Part of a small language model's weights: untied embeddings.
Each number is 128 + 24 x the weight over the matrix's rms, rounded and kept within 0 to 255. Layers, rows and columns count from 0. Numbers have three digits each.

# layer 5 attention value, 256x256, rms 0.0586, rows 169-255, columns 0-63
084107155122138102150108173150108117165141147135137133110089100141178137171137108133098155130127109157168122109097104156135129115153136117133108095116157123148112118099087116101132151122127104
110126099124133127088100130178139091134151109129164098104099127134147091139133097134129119101106124174108141136127109149141144142125147120156148131155119162121119130103144124118091117131125129
128111094125150110134126134128137104122091183100147181112110094139138129102150108146116129150170117145120118131102122132116143100115139081161143126105163094128104172134118160136118120109113156
163127105181121171124156133101129152143140080103107137120099113111123150143099127140104135157177134123162147153127158133097122126129124121146107104148115111146088136147096103121094160134099165
135119095143144123135116094094090166109146125129129136106118123158112126131202158143114127120122170130134198124140126123123169104127128172134150159120124128112100100125095122141137137121140115
137115126098095100120122096158137086122157118181089161129097115120148124158132100108153151113145147138143106105133109110093183120125138109125135158096145097126117090124149131142113129129111147
162123133096139124152136153126130142129102091148132142157134113099125111157143113131126132137157095166117097087093151111126110102090152137145144133134108133112105130125128124145143112132097139
178114092117132143140107118115063106097104097120130162110124143169079103107142116156145132083152133147127126133120105123117163116134137109140136170137134143112104144159075120139160082142100136
136121116114115124117141116155195154135148082156107121182111128114117162110134119118160167105091108122150105093095118124152099150098088159112154086127144126129118131132181181120074113118079140
132139106132142122112167064118156074153104161152098134129162122136142156125132139081154114098125105114110124137137114117169115156093093155160140106179079127128172151127131135165098123128132178
134130141129125148095137150126121108123129094096155132098113118135136163117118166110149109114118137137126162163169132160112144119132135128164143142112138166144164112092122185106113115146140101
123095143147137151125066166137071157123132139133112124115138141127118141107127123109123083115136125128137113140115114093166157129153137133138090115117141109129088129133104077116145130164130116
129169183099150118131132142162130107147114143138145150114116130147115139149104124122136105126147124096136118149156097120168097133169134150118106124131117127143112181126136149123150116150122120
136111140146159162119119131137114204129155138118086119103146129121130134104140127154096107194121145154112154119147166120158129104141131101123107142124092102126105165151086148139139116161148133
110161136093131125118127171137135123132146128141169104120151127126128149158135124109117111132173134117159148132164118112132097131128159107104175140142134098143124140094162122125123122109101113
108175114149133173135125144122141155133109157128133143158136107120149147125142108107110110084142098104186128130106143162129149115131140136127120111088115136123130143103119115174151133106099105
097149130116105140109123132137133127119131136170108111159152076150123128131149112150166150079149142117130147133151143134171119148126125168112159137160130133149149125165102096096154149145149137
156162115108093134141126098104152126087096122138082139095121129131122088134124105141131135126133137119083131131081126140102130130087128118108127126134156109099134156134167121119163126118113151
109164131139152138113176138134144099147135138128139102156114113121135118141132155128129129144148141150107146104160136132124127117121138178131118131138136146140132135182149143138138131135116105
175094094121146155149112118137094120156104107106149137098158165137120112138135106146159106088094114136125141090125067149168188139129113147175130146106130143141104161137079072128142120181126107
102154164135111158127131124121136118139126160149156172113111155129131159132144184116141115103136162134123104155100153113096136073159081148143115120144162139138151142139150168147118143165119115
126108119130116132168134108130113135126143116149100112128135097144112160157128136166166149143129116122133151129126116121122134153125163133117122177160162115092098109098110098130134156130128140
094116115112130103100115110118105119147157146137130110134110121129122135156104124129144091134103106134113148128143134135148145134147145088126086132156152128120125141125128102093180131176156125
111104123124086137156134128104150126129131169123155137095099182087148173146092166080152131134146151125145097140102154141132101169104126142126116107084132134145135114104186120090107082158105119
131113133098160140143183082115173105155151152150115095179125089112121157111114134090148128085124131119127080170117104113087164122157105124132115156132087162142150122124147147149102145193111125
117136156166128112154102123116125159118123070111154143109133156116138122135166088119151106086159062137140131137134114148104103148169109106099128137119139089120081121118123159145153159155090078
129128113154158094126119084119121152116116122125180127181174143117117148123125141120134107114114139130132123118129095150089133154177107142122120126105115099110141117154128185134168124124105155
109153124144136126149145164109111120103162143143161147077156130118147078140130112160132149131107102139121168148148124105151134086153151136131164129110130092115140147115089078132153171176155085
127095086122126126137121085145115116138180152109120140152124166151120117109142107166109144087153084138144119135160150075169185122117124119135092114132150127128093128120117125133129134132144159
113099153134157123122099151123122117139120100152123103138138130121122142161119141139114147134131129145134136119140149088143090106131184120136097117130133132172136149116152142105126160149147114
104140125139123118117122160103089091108133151145081164164105155115144101081138116118136142094157130116120134142092160146144152088129100119123148132108127141102129124095137138114133164106129121
114119137109151112095132143144093177136152141104161106104094130107154140103146159093073090130138112147136109100198149083123164080170151121116154154072138121137154111187119098137105147137128110
103142132132099128106138160176109115119131188146144137091120141167163136135116127172136119161114122135110131130108125146107157144099085112118124141114116106131143139091126105147130127116129140
120170113164147118080114122105135116133155149143124146142130148119105109140143155113159102128130132134115124108105092160141168101132113124128148123084173091076118126144113133146121170125085138
174157143102146114137128134092125143144119072140156113164133136128091111126149120116160092124132111150105094159117094118104096142102100144090141094175090117125105160147120141142126133131093128
153130153145114106121115154095150153180166082156117145159119101121115154135102116114131121077115159115173142146120133138118154151145137163103132093133144090140092104146103124147119138128108148
140159129111092123126121122122152076090120167117118161183119124106114105163169058137191136127136104108097140139142141150114111122116130108093108140163139161120136159141116123151135108127103138
144133114133123103162135075081119103132124096135111144170146113128102141155141128120142144093112113098135119147145132142107116144149108115138133141150130114146123097146062133113146133127082131
163123099153136134153124091102149114140114076132145148142115127122155112144160077123115100125117120163125160092148168147104157116132138149124130126134139125121136146148120150095129149111099121
134118097173162103134151103123158166114118129129105132134136163104173137161155101128140151158156099167129132090151140114101114123162142090138114122106100122134097126095123124159138102113124147
107114180140115104115169155154117138143155140139088129093173140155150152123131129146111088136081144146110149150167154065138156132149104083093101104116181136152080083116117153136139132119160083
120146129145147081104143088078166130117106130146086133129101109085125157151121095077136124149144129125111132130139122139122122095125134124144100120118173138098097165121158128114157096148104123
119125149112120107138167164125057125121149119105118122155137121123124099142144127117142154125140153120138118157153120107158132157153121114116138142142104115119134155134129158185160135111121113
137126132160093118149171130147090124152134153125120111144118115109096120092138139095133143135178112148149102144107144097121139111130119123141108102156085132118148161129124152097114143113141164
135148146142083128137165092147134134117121161156133119136148155112148132114109147117140146075090118102128145132108146132132158130108162124129130114136120144118124111099131133104143102100142127
110112145164098131149144133143138149136115117102123105088117144113149143140123145096119114126112181112161126106108147104083144141132115132108112142085128091134108090104150200099142162155152124
105135102151120121107083087097130104110108155122101140153138141092126124140162157153101153178147107126136102132137132117096110100096119102127147136136108122108104163122142117142153108095121096
082102112139126140149120132098127135156175132117104117127149126115125138119152146093175163139146109127161096104112131166184106137116127143128091135091149123135084138112162140144111144164151097
131146119108147083183168116106130112120098128129111157155125099164098129134103085124140106095110129122095159096118149129108120150124126063138136140125138137098127163123105122125152102092090158
115142087097107106124191106129156127128113173149126115119160113139163119159104100114127159098103130123087153116100128111139128131092133098126143129115114129131120089091080170080110141117161156
131101142105114130101128097129124135133150048124120147172111160136140102145128095104166102136129147095127101112108122146112130098177150167095104106140152124118118107124164153147165147139132067
141181120146135135125107079148078159145101121109121108111139144102107136109148121117141090143135102151138136127106118144105101136136068169130107142139090105128157111140154168152101109142127111
109132161172149159113118156147130136136157134155138127127076072148128115109096100126125130173098192132122151165135154128152115108116134116117126124133127125118167132118145101110140138111143155
131112129107146093111124135155109097113144141131113119041152125122102122158127165116131148115123116168163138130167142129136095120120131107106161137144158114132114115122096126140129117125146124
097134110113106113128133099073176174141115122147139153150098146141110117133106138120130113109126126086129119111153144166106119107095113104128139139147092123123120143122123130103169125111109138
146109097118103115121150064149139111118113154171136089168128061110130140162117087090169147107136132088127098168127116168112121160089117137125142182122125122113135136138133124150108133069150149
123105125101151118105156117118104133105153127106084168139149130112127113114131163130134108123132144122129091111153092126113147093163072142087092065120103155098132141168096111124124105112117108
099110117140091127155145133131113121144071126104144112136115108120138112134120097079111124118139157139123142107113105112108134087161128113160115089102100122109090135120112141150116097150101134
140121139118108140140102133108110140132134115117115143098068114142128127117165159146135102120156169106137132177143099127119114084146107114130120085141140119076131131160122083105082161115116127
156133125147136129153128129124117121114150109116109144122137133157100130130157147170105119137130134129131123168152130112126105107126117125094182124136111116093142180174059144125126201135127133
101167128100118135101129144115100145118140131120144098093103120126122075129118136128117114146148116095148121152133113120107103117140137112091167121115147128118154171176152108115141075118134113
120129095138134189152133106105121136156123146114112113146103149138160139110123167131126143108108115125140136131127144144153131163065120155104122124126074108113137107102135125107142123110123174
153108126153152142158153123079094125115101143085152134132134140146132150151107121122104125112107098097113144140136166131133144145127149088155161092139101139121116104158090132122149103143100131
142102120141157144145135112154110142158125138146139134128109109114107106123120107100099132111120142131154117118087093109128147122130172100140134113096139136171096108136127124143146111125120107
110119080182130158108101131102141134109139100083116154095138165136173102135132168175134119134118125133113143131117133170153123111116141103107130134089149130139133155110108093121141096154173116
108144135112124110145128144131162121168104107164152113133100108163118131130120068121152111140103120124126111120134141127152126152140158148150152147123124104127126114133106093116128160128136122
163136142153124082128104105132123111164133141086114149158143132158137132113130089144137122126134091101085081137165103149115130132131076103167152135155129116130140141142146113121096131102132167
161111113128134152116140091171122139159133084130133106178128134105143093110125126076135140093085109096173065100138124154124144134139140164136105121101121080157131111113174140124126139133100099
127136113133102120146127114119114140126131126125098133153163111099129148156137157147136134138150093071104109135129110111166157137105134090089124129161142116157098120126111065095155108132132107
136176129133157138116178117113112135142173153116129102112142095143118157110154165169097137137092086113075127134128128107103136123128116114093119143142108147131143046161118153116142126137122129
091162208119095101117137131149144117112076146153088136119139147130098085131132103107142148151134154147117133097141154099148100144141129099139128143161152129153149117122101141109161106117173079
126157149084132091113131126131121131111181120134127140140112158124107136153162127101132154136136123129118119118105188125105082145122148139135081135158172087132157079092148181113177116091105143
111119154122120095153210112123148115133122101135156149152132091151120143158124110138110150103120091126118174097079101086123077197134078151113131081169100112131139106136115114114110125118155101
106129092139113131113115148110182133125136147164120136084144125112158113150157133122122118136139122131118151122089118153133138096116091109103101114123128130169112142129082116106154137124166145
172141125109128134140133093111139102126139135154088139147106116124104124148146127121136126108136136130115123160124127108070142111096127116105146141140139142109124141146144114109122143099106150
152114142182145151144132177127115118147141130109120109130123158132109142066124124170133134152138094137122161116157109096176153100160135123143142104118107183135143181121148106126115180132165184
119113110126139140111107116096119148126121129069100114098150119108147121083175128148113123144136156146105149110167155108137140121130133097172150163111151112110124108105111165111133133157162140
187104121150156138110092073143153127164132116108116115118167125152174129143129114123095111144097101140111088130109122134103125168118131092120119104108119147119152067143141135161116148117093133
139123113141129157106156118084110130123143122139143151194112161078118136177108144151101158151157099146141105146162120179113145092113115114108102125090131117136111114148147143145134148159074138
161106137154136135146146115135109128169103117109160092218155124120114168101153160080126138147130129104169086139155111104148096126096130159134079106165091078109161111148172146118113143147140136
125100120102132120157123139134159094124088092153152162159123124138161119143131136087121136119116140132167085086089145141124112131103128142145134091151160122131149116105147116107128109122104135
150102145135115131098100081128119116121118116159099117098163124083108191124142123182133125072136147149123119122146104113119124124097125138126135111119139100156142112094187152136155142143141114
097112131140094097131127083105160078144137123167110128136099131145138158142134112140183145108112137129122138155099126142128136114129157121155154097158178131125144093126162136115124144105132125
132147107090074143137149122136137106143102091169116105160092095114099111085159140152124161113119129140125131141143087121115164146093124122117174181119107122122156122161122156121102141113168152
099139139135134126115110126177112192113147116163120146099119085118100141103128107166125117142074149135105143130094116142159118181127123083067125136132123105160090122149097124138087128123170146
082126132117130151134106129070120140145146147149158094142085146125140096118121113129107145144145144120083130140113147121117087097147118114119111086164113126136113139113138144119098183179114125
147098160116121138169141130134157141135107093110147113119128155122135097139113101107158098156113119151149143102092129143089095156151142130121105137173148124106133114079110150108145123097123119
# layer 5 attention output (transposed), 256x256, rms 0.0516, rows 169-255, columns 0-63
139098145138161139147142134157146106115131130119129133142115113171147156175120148151140158136142142111138150117100103097166105104108118097138158126110176127149123145143114122121106134121101096
144123155119123128162127078125128145079098112115129131158181120149116129090107133144153193149150154174130150114132159133105120164108052184160159133156089125128110130108145114095139164070086149
134131116104105126130111148134119096126125143095126104142118142131144159120102128118159092152144104127083168113149143116141116125147159164134131115155131133133142130130120109147133149158139123
101095094137147144116210143122138107144101165094166153121121104109138098105115143141122134119122104109117093108174139138124139122136106149143139138154144110140138134118111144110137105143162121
073174130114106119108124099156148124135107156111108081153127180219137089145105131117091097124143136105122120102144091139116136125132112122139131099152151162112153142153158142114132114140127142
121148112139096149140146162156135115139108132134151117152154155205148144119136147127132105149124136128112119171135136149121087105146188144138120139138113135117111131142129121154107140122116137
126108107107170162088156104142114120109157153117139122144146109125127126141134126105117089099083117121116103121093167109108132100148156175142146104161102145124153130142125168096112130131109119
124141142110116124102111103111157117158107095079126095139138146127155125108113093129144087190141161102128159132196147157137094117139133149126129155118140108071118126135124113091153082110137090
111110119124138093152122110123115088115130122121152154102129145140107120136127144090128136127104118164138133114145125163144110166111133104145098132119121086140162098055069119113120158085148126
136134127122115159094148117122107151097132178142128153092138114086133134165115161124163119136130137122131140125110171158109099114143104133148088151098126113111124145123148109103132099157168116
174159109137146057143140111118138107169108136104082107138121118117114104154142100150113127135122135135127126095117117124131159128135084153136106155138148119155101166127131120154135166091139089
118118179115115120103083126160103189108111080105125149119133135138122118145141144119109097095154070054129113148125104161119074154166153143092123094150138124103146129122113121131139144109145135
143107139144128121082129113156110141099116100107154130113139142102133126154156123152120112152150150149157133128115152106159103131137130096133148129155135105113111148097163124124074114148138119
105154116089135168121114165083125124131142102163134140128105141127098134123147134127102114069157138154132109118146081104131153145126148154128104127133104112132135138108181139127095102149168148
159133090125147113103159105099125122122125115105094136085118163117182118127156134142146135155165102136130107114112136134070118096131103141148150154111112165103127141118112154115160141129142112
078144117135140154142167127157134110154154131159150144118153156132098137125109106162134137142151110095144106112082101126127105172130110141159121159118131107110127117087141118133135108121160151
136150088115151121086123119124133132116122136149118113110148112117144129100132119149127124145104127167150139143103134102131136117130095143119171122119154109159100129151135141123091124160095159
139130137179142135128146107114130167124202130114122127151115119128115168122119085124140098160124121131140159109116131126146100146121111137155130111124085115154109119126150128147146103129123145
110127144103132159128128123060159124133116139159125145151125150127093137119143116111162142164114117147139144108166163126119161203140108128115131153106095147109112138151168163159138144113162097
156169132146114134058100148125060151170133125140120153132177140152152097150134103143120147127099137153156154113133108158149094144160140080110110116102062128131128108118133128116149112138114087
143091105129186077107176142129148123155136140109122175115114103136108143114121130146156135160093118104098143123161154093158119116146103133171129109100099139110123111123104089107149114112083075
148124104116118122124081158101188112171137156138122108159093072109135124142148112149143115097124108109097165153188100118117116153142131143131145125093165126121114104144142132146081113140099124
167102105130088137138155135116101139145126105127148148178114133149076129123125137131179100148131133154094147159082125104108102092097119106130140122114078144146143131121173107116120119122125100
120138158155138140084134083130119140141076131147120147084128130116089174134083113155128131150148091125107147092144121095116143123141130122115079122150158094099125085084083141137121129150125121
130140130107074138152109099126144078131097152138141161148084134167124144118138124147154139148163124126133103129112132135137083131118138117113119134160170142110100102140127122122134101150153100
149087140127111135157174136131147143136081139121129146135166146130089123120110176123141086132163125092109094105117115119170114142133130147122175119136096116174124114137091141123129133099119164
080146124145121118163130126108124147131143125133165105109159121137144125126111129139145113118122180126110103158157140112174149130104104090095141085137111133135087111108074133130140110147165138
125153142157161125138156143148135131112140109095073109130154132159120107118129128108139109153100087112175138131125129091111116165149140112084088094136110139145103135152168156103155117123102147
156139128112098121133144121094124099166161143141141117147128140172176125127117108142119157094153137100091122133137137108111131098144102151163101143117117124115166101083075144137132153143114130
118127112099104096129151131117110077112119172140140121161157120155126123117164099092126145107152105132105144134120148094124159126164109141162170128142092134135123118124122118172090146171137094
128103091119148129135142069122156110121146129133091105140108141181152117135105144139128150157136134121134112117095128147119129108072134137106113125113123138093151112147149105151141113130154125
108108125088109124103116135145130095124137101171097172120100108121082152092152123128096131121134110126136120109122099106121141080107122123153150143087089134137111122136122140099127129139108091
104118114154121144158113160096124094126084118119135163113129165123076116102126116103166147144192169074143123108124118109145141141121152152093112114102134128104111102093157154137114118146131141
098125115172083098148102113134121124146124114138161118109143136124122138111077184169137152132112107116106168141130145120132159124140121149129119183122115086103108152164129136129132094077164125
148095116090153123111176100132125136113142151144102150147149131121131136106113145131125103092132124138121140122109095086152164130138118129111099110131094096117093135125150135190139123157122125
102092111177111154147147151127144115132132092133143127161144124094161083157118142125151133081162125093115118130133164143128097125139109140182093150129112111123156131083087114107113129153158181
139148106145119110161140106123119102135112150111133147174107131136102113082129120124155105156127156160149138139115094095161116122128152145124162105126115063133146118092138121103127109131154099
119155124150139127105131150136130131170087127163130106129108114117176161103131115125114091129081137120110108139092143141130162143152160111141134133096165102105135109090199140080122139136149139
141146121144138108110123134111113074157099150140120114081137131145123184136150143160136134135112122123151098126152110128143134155135108096151136096140111100134132086086101169148169148101095095
137097165103112144134169163113127121137137097134154140129119134166116057140141149126120147069090147143137081143121093139151173107132107152135081125174092129132088135139133154100142106115181131
116123142139131098118166148129149127109135150148136125092134161131139138156157136146142117102119134080136093062083165145127141153090132110139119099146074143119167155152134124120158133159098140
128119127153127082122114169134097145098149131110172086165126148139135164123104153158138094074136126099112110126131141121127143141126150100154138138123102115132151140127131147089123129140116126
142099142098132136116129087095106130135129152129110132119154123148163090099118141145143155143130120116166101131141169111099130165131145128111149094130152156122122168115154106114074099101153093
102164103125093128128093150084137135130116128156148118111125129109138151152116125139158131136101113072094077071121120134137086126126119125134112123143156119133144133102130155113112162151148110
100147142112109139126141159162110133159144095134152149103118139131099128124141064143128090156130121124119142129139099112122088150145116161124121124097122120096147132116130101136123141101128125
139124146141160130131081153135134088117108116133141125120108118122084137161111143128148127144135125098135148124166130145105160124166130111114123104138118122158149143125097104118105112142140128
137107107117108152118148183124139120102131109093073093117103130127137139103165130124142129150176152111061137140086137130135113124165156120093110145122119092155118159128115106140126134122135080
152135117134104127122130131126130107121094119136123125128149072132173147128057137120123123140117124155144123131116148121140084121092150103070126112133086106105127050141127139118119138149151127
107117138117128180125145170144156089099144117097116133134109139186121121130137148169116128191120146132129140147166150148167143127120136132088155143133141120131134133124135151067114148139142120
168156144140150139121159160130111093142112130152108115117124120139142126183067131138139096094124116152129116136097122119135143146128099112133094115122145161118126126130125139120121137138137084
145095113110114120156127210124113094191163115128116152122125061092101142135107097095085167087124086145152073120124122160139152142124185060154092130116152115152116126130100148111176093147171122
126117132132142090166137123118142121116130119105134134097120117175115100114108115148101123144116100144119115160107139164166123142124107119135125141104108104143160152141166121126146138095156107
144172115111126162135127133112158132105118162108094153114105147140132145141153134170098139151133077133126137106141090140139175156109110106168161162166135138134096103120140130143109066151091116
112136144122112154157114119122089161118151152089112128138115135131172100116130108106156122176095073162114124103126155127103126105108114132101161119121122154118146132132162174127127123103160118
161150117149095120147165176183165101147121116068111120116126129086111135137104150153162116106110132148126120132079148096120107085109128124185102105128102149088136135078144158159131151154173099
132151106129115131130126156115180127130086115107125129138128168123146156116110126154112138117128134119105149132140124120129157100095134136097107121100170107098129121127121147119108150159140148
135118128092098118160163129150118128135072142126186150126106135129112118184113146133100116091143144107145127146150128110152154133128090126113128121122132135159152154125113109101131120143159076
147125147067150115159139134146151094151127100109148136140140171156132148124117128130094084108120140127160107095107128181173096160102156172133145156126149098142110116092136145087160113138139125
141125120138115133110145106130157129141110146104146139140150105091149138105137139089097164120104080130125141093115106149102148074110136101126145119123153124176142133154154103111141117135153111
161143128116094115127126148081123144131094156159121125128117121108152126131120124126126119148139099086127145102130129108153170079168096141134173091109131124138124129119160108113160109121147121
146107130125113148153115135122108127093143097117107147110121141115110140123089149121108117159120129110150123149158137153129125117140137114139101131176128108133118127144119152155101137116153117
124135132094122131142165109144113125125146163141163108127140136131148123161126165111104161125125203131149142113111106124113196117153131138107140176080132132132116147127117119099105108125119184
149119127139154119125133098118125127144153138123088123138133137156175120179119073116155146108156148121152092089130146143161167159155140125103121154116130162107143145089099144116130153142133111
094128110114136155125069125136152182105148086162135119126130146140105124117137149122166146071148115157119139129164093148118109097133146112154098196144151128130112121136107162075134096121149132
091148124111105130171126091138104129123160145099160126193170132134099133137114097176144150167154127100142098145097158100122167095148136130129121114130120141166135085100134129147121135115137116
137122126157113145096151116150101126140115131145159145128149129102155142170123133142167122141117171112168152113126090147126125089114127149108169172114138112120102104124149099099126126146110118
131102107118143097104146177138101113086116094118126158132143116135108146109126117166126137153114135122106125135095158151142132100162147128133156136073149150102174120149092152138160164154150123
133104185099112127130138141139135150124084115144137136147120128163121132119080107108133127126158150119109118119144130116111117153131166113157108083154128103089121114112082115126140111179101136
129174150113134131072126122110145138113109160177165102138101120101133100114122127137115137147136125186089122153118105103141050102156191092101088095089152122156126135144159137115128121127127164
101144108137129131124112164075097101114091126142149141120158114121128085129134114096148128151107146195107158123121067149126159132119181144115135140125103127142135145140152145114145159117119140
099141071136130131097079137142114119152163141129162114133112162131158130100112134109092129152101129108109105104113125149109116114115131129113102138138132136136113163147136133194113142160145105
135147149160167136123173125132123102149138145108126133140114136134103184177125152164095125106102147120094097157134097135116156106130130131158118154122095100101183136145139108125113113186134083
136116111122123083111124132135134126115141081112134102119105134108118128114119159132155125144105113118144145076129134167168127156126140148120141103123148126157141147170127139114112107159116130
148122143096131139107125150150148112148103153107180144163096101109134124157165122117177096131124127106123097085115131092096096115162104124133109126129128098081122180121132124142091106156122154
120109092132143129094128127124161139125103087120155110129087161129112104097157109102119159163110110142106086077147127140115128088092127113148122155109114125167123101095124163180130119146156087
111136156113118133116145169139148128104128175133122146111121159136131103185128155089173113146135153163139137100110120154159189148122096105114144149134160112117106136139108135128134173133117110
110142133109131116138090168130116115128153120151099112115130096139138118120118125121113118139111133165106157131165088131136143123142139146091140108121119131152157142136117143142169164132119112
137115155111094140160108145116123119146084106092138150180103076148125166112105141096125147135133102160115141116132156128134135176171121116156141138174079161137136137112129080152146126171158135
063162108124120155113130121124144086115102120120152141106140088085135130120114138120154106107150141146089110108104158110137172143150118107122089109132122103091153109146119112148174058102157148
157138114115125122128134119105168131104140088180121123085128147121103149114123126106147148072123164116124130132120125152163144163135085103128136157152113131139118116138118129169107125093114116
120073146124103143078197070129133127130150151128118123132119129168104145104077142112139152092130136141126146141120149124126131121133143135149100164153161116168114137122076104133108122120111127
109113136144108101094092136120155153115155149125103175149155135119137096138133135150089118147142152127091120109135141111119112123158134109121153129117122117153169115165127130137116088144122111
119133154116126113145130162091130153116165157106128118170118140128171169156106144148099139128096112091139092092128153143154139104146124160122120113131148122144093140118105113144136150109149110
108160123128124130136104132116134142152110150148128110154109115135120093126163177101141132138159175162135167127131132152141109100135100169142128111105110091136081125185143147173134124118129148
134112178128090142158143113172108118110153121125129113129101132120154132162151152142106144116132147146155106106181151105156124126136138156126166130092096136133094122130106150102120116123108179
139185137146148096152164141124144082073131089096142139146139136086091163135147145114148154136110103126088138103145113124142109148133146140114137098141135118085151142167148097145136129108131135
113128191126096131159125108140121098116168125115122128122126114112140121154140122125133115122121168119133138165093150132127146166125156124139151097130122110125162126135133113144112111138152114
# layer 5 MLP gate, 768x256, rms 0.0638, rows 0-13, columns 0-63
108147118134147164074133083120156083136100120132141168168127145124134137101151127076160134114115132116108090103175152126129158094098121109169111158103147115165061189126122134070135164090132105
143144109108161101102159087118126121122140137127108150144136154123107173150093148124128091132101128149087125101111082116142156115135129140158141111084098125152085149163089141135136148132117118
126168120082154149117114127118095127155113159090105145143152148128188136074132133134093121136142134114089132156161145157127092141152111140163169204111060172172160130142097135147127152142164112
136169123124130115114168179171138151134122106119116151117146122122120141146143094144136106136102096129143106168098158119115143134199082181095129157141082130088050132164139127124135081144179134
120162097198129098144154108122138120131124145104098176140118179117085106131144143112086123160150125135117145136111123166145124117119117146141174160165150116121092179145148107126121122162123095
088136147135171138101105141146087151167121098109103122120140109079198116151110122146141144179096077090159107144121137114154145111161121137109150150165109146089103108147168133140126125059132080
141105144160136147134121118090132092079147152106074139136114137092109157154116108120122138113111073160128119085124095142126107102150156104133135110141122097151146130076119147184142093141101152
118112100125134099080143115142130124119160150132148157125107116145136135102149103116125162113143114125150097134157092133116128166166127136143133100156140091082103086124164149122144125136118142
120110131116141142133078134117094146145143099135129120129085131159164158142116156100132094122073103143087123130138210115128147108155133113140136105124073141120144109121085100113154140136159106
118143114103081123091133137140130110089119114099087124119142122130113123124130128114156129145156124122132111180066133126101140089180112126135115139123133176092107193159155106114119145169139119
138103098118125131156140131155126136131129143091099117146124120141129115083132118125144124138112150181114148121103109120160122101158175112179107150169130144095131158131111139121116137135141116
138100145116123116139087130102133105155123201097094100128140120108170149154071115152099101107116090127095109119143128117113146141085122122124112162124101128116139106154151114146117103135155091
148105138173082131099134112165119120137133148116112124113124108162120154118123126086105114147099114114126119136147157131133162114123097154090133142112132114106181118132101106111137088103151145
145129140110099131150142139116100133108175150108148134146067098128121153159185143105120131146156113194109129141113138155162062108097119124116150112152106102147145096200149146151151095119108110
# layer 5 MLP up, 768x256, rms 0.0661, rows 0-12, columns 0-63
138111167121135128085177146069137089064118126090129133123124124090114156118123156135085117166111098124145148159100147170108184160173129148126157127096104152178131152127168143088161142137103179
145164144087132121114150141176139111109143126113150173111131147151139166144133102115097120118124160145122153137133094144101089144122130117144175167145120108123123133117185141136132151132119108
125131153127169147127130114150185121153127148154106134142129161128120116153118119144123114132122126147138123119073172157090181144076085088158149130065143170113106129104144097109141141095104153
087109156118149156104126170087151112138109158142183150116172135112093155131128108125111132126133140088144116130116094107072147138126123121156101131101126127132132129130163119155129178093097124
171105089138113134105135138123126160119124142106136121125113089154116132102124092156183120084114145107127113138100166093111135176102148114114090107132135113156114114083095123114163125126075160
138117108104125119139126121151118120107123128119091137133118109150109101080140122099086147151139094125142139123112126105113106101131109122108132176142121118147077152138164118146151121146126123
138160109124167085158116138193125092147107151110132147115073147130135116156107128138126082080171125097098135126132115141173135112066144136113201137111152107102155156094090124084103095118109116
164124129112097132084122133148160104122161126105088111103077116127097170118175101132154166141135143106142123156159085161110108162125147127111163160172145118119120104135139136123129119115146101
153144145149149143143101162119110125107119112099103163140089162112151135150127158185111118144141111088119124139118142085139094117090109107131090084159117104168179137138130129130090124121147122
130103101155137137128103072171129121156110091097126137105172123116120117129133112134143081137115102168073098140143147127170142068144166124172106112144156142136124141169121148123133131136136092
106111150161117136184085129126091120151129122138116086149161143175157146127134094152139094131121116097093125131136096138145121136133163156098164135128174151127150095106150152091142130093083136
138082146125196133087119113123168107141135123111094119146165141141136111132100122151143145123115147140149184173146135134163157128084152110130103132123127105105134141135137136154163107115166165
129131122092141129116125084127097108118155127126117066126111154127108122123098165078100118145127143143132125126145114127144118134105178131154106110123116091135080161122134119124130108118155145
# layer 5 MLP down (transposed), 768x256, rms 0.0599, rows 0-12, columns 0-63
094098162142112127154169077106142144128134060176109106152119148152134088144125063118130104113135163140120136125114130112120207123114085095072130095135113104105121190178103157082148148133154142
147108132146138144176154119119162097113124142138097113142109151153133141145157154098141162143102097176123122123142145104097140107134113154146127169124138158131142104144152101140122123144142119
136151116129150098120113115074099151124141128083107115080085119137119117123116106121134108081079122070125147116123085085177099118116146147126172141116117150134105133149147152088139109108127115
144125100077120124147121155139109135154139136122110117123128122078058116119152105135115084082124129117120148148150124135162125129153085148112121067107114166087121152125093142128110095174136120
112083117155134139093141133122133112140128124170137058132146120111102139118121139182135123142157137133120138133138119115118096107147131134151130140143127144141143112143164148121141117147131093
082109187134159130129137119138123143103153110120136117150162179096135148114107154135155065116108140141112157126122123160107136171102149119144101116111164119085129136145089161136120139118129139
119138165130130096136102120150109102119119103132118107154139138131086148112121109179145116161153156148147103124138161137125100160137132109107112099129151133120077126144118107130108161116123122
101094154107120133149167119105147080119100110149101135123108119136097114113137154079147120180118123158114151100145077148112097136093126152094151166115138105123109136111128144130130145120068101
101067112117125158112134114121164107123150169138109134120149109151152096104163157095083152142161143120119142103070084123159146135118139202097142171142147087135121094136121127131156145147134131
123120112111104135109164134132140106139146145121111102164115138136131126073109096127110132129143144147136156137142125131173137098145089110118114155149114169110131145109142082093121122110163140
124131097074137147106128119157174126078169111074154169125110143137155132127117070130138119133101106178115157114103149124133144138152122105122075144122134103076131139157131110108103112102149115
130096134076059162161156198131133134100117133128143116090107112132082126112121081117135085066153130104089135106139167132138128176138112116087133110149145144133161116114103128165120095163115112
091126110112131111097103132112173084116122117094145106094137170131139151156109133119105180120165108115160157100121126147124146139122137130136129112165114144107133118166161141159105139122080153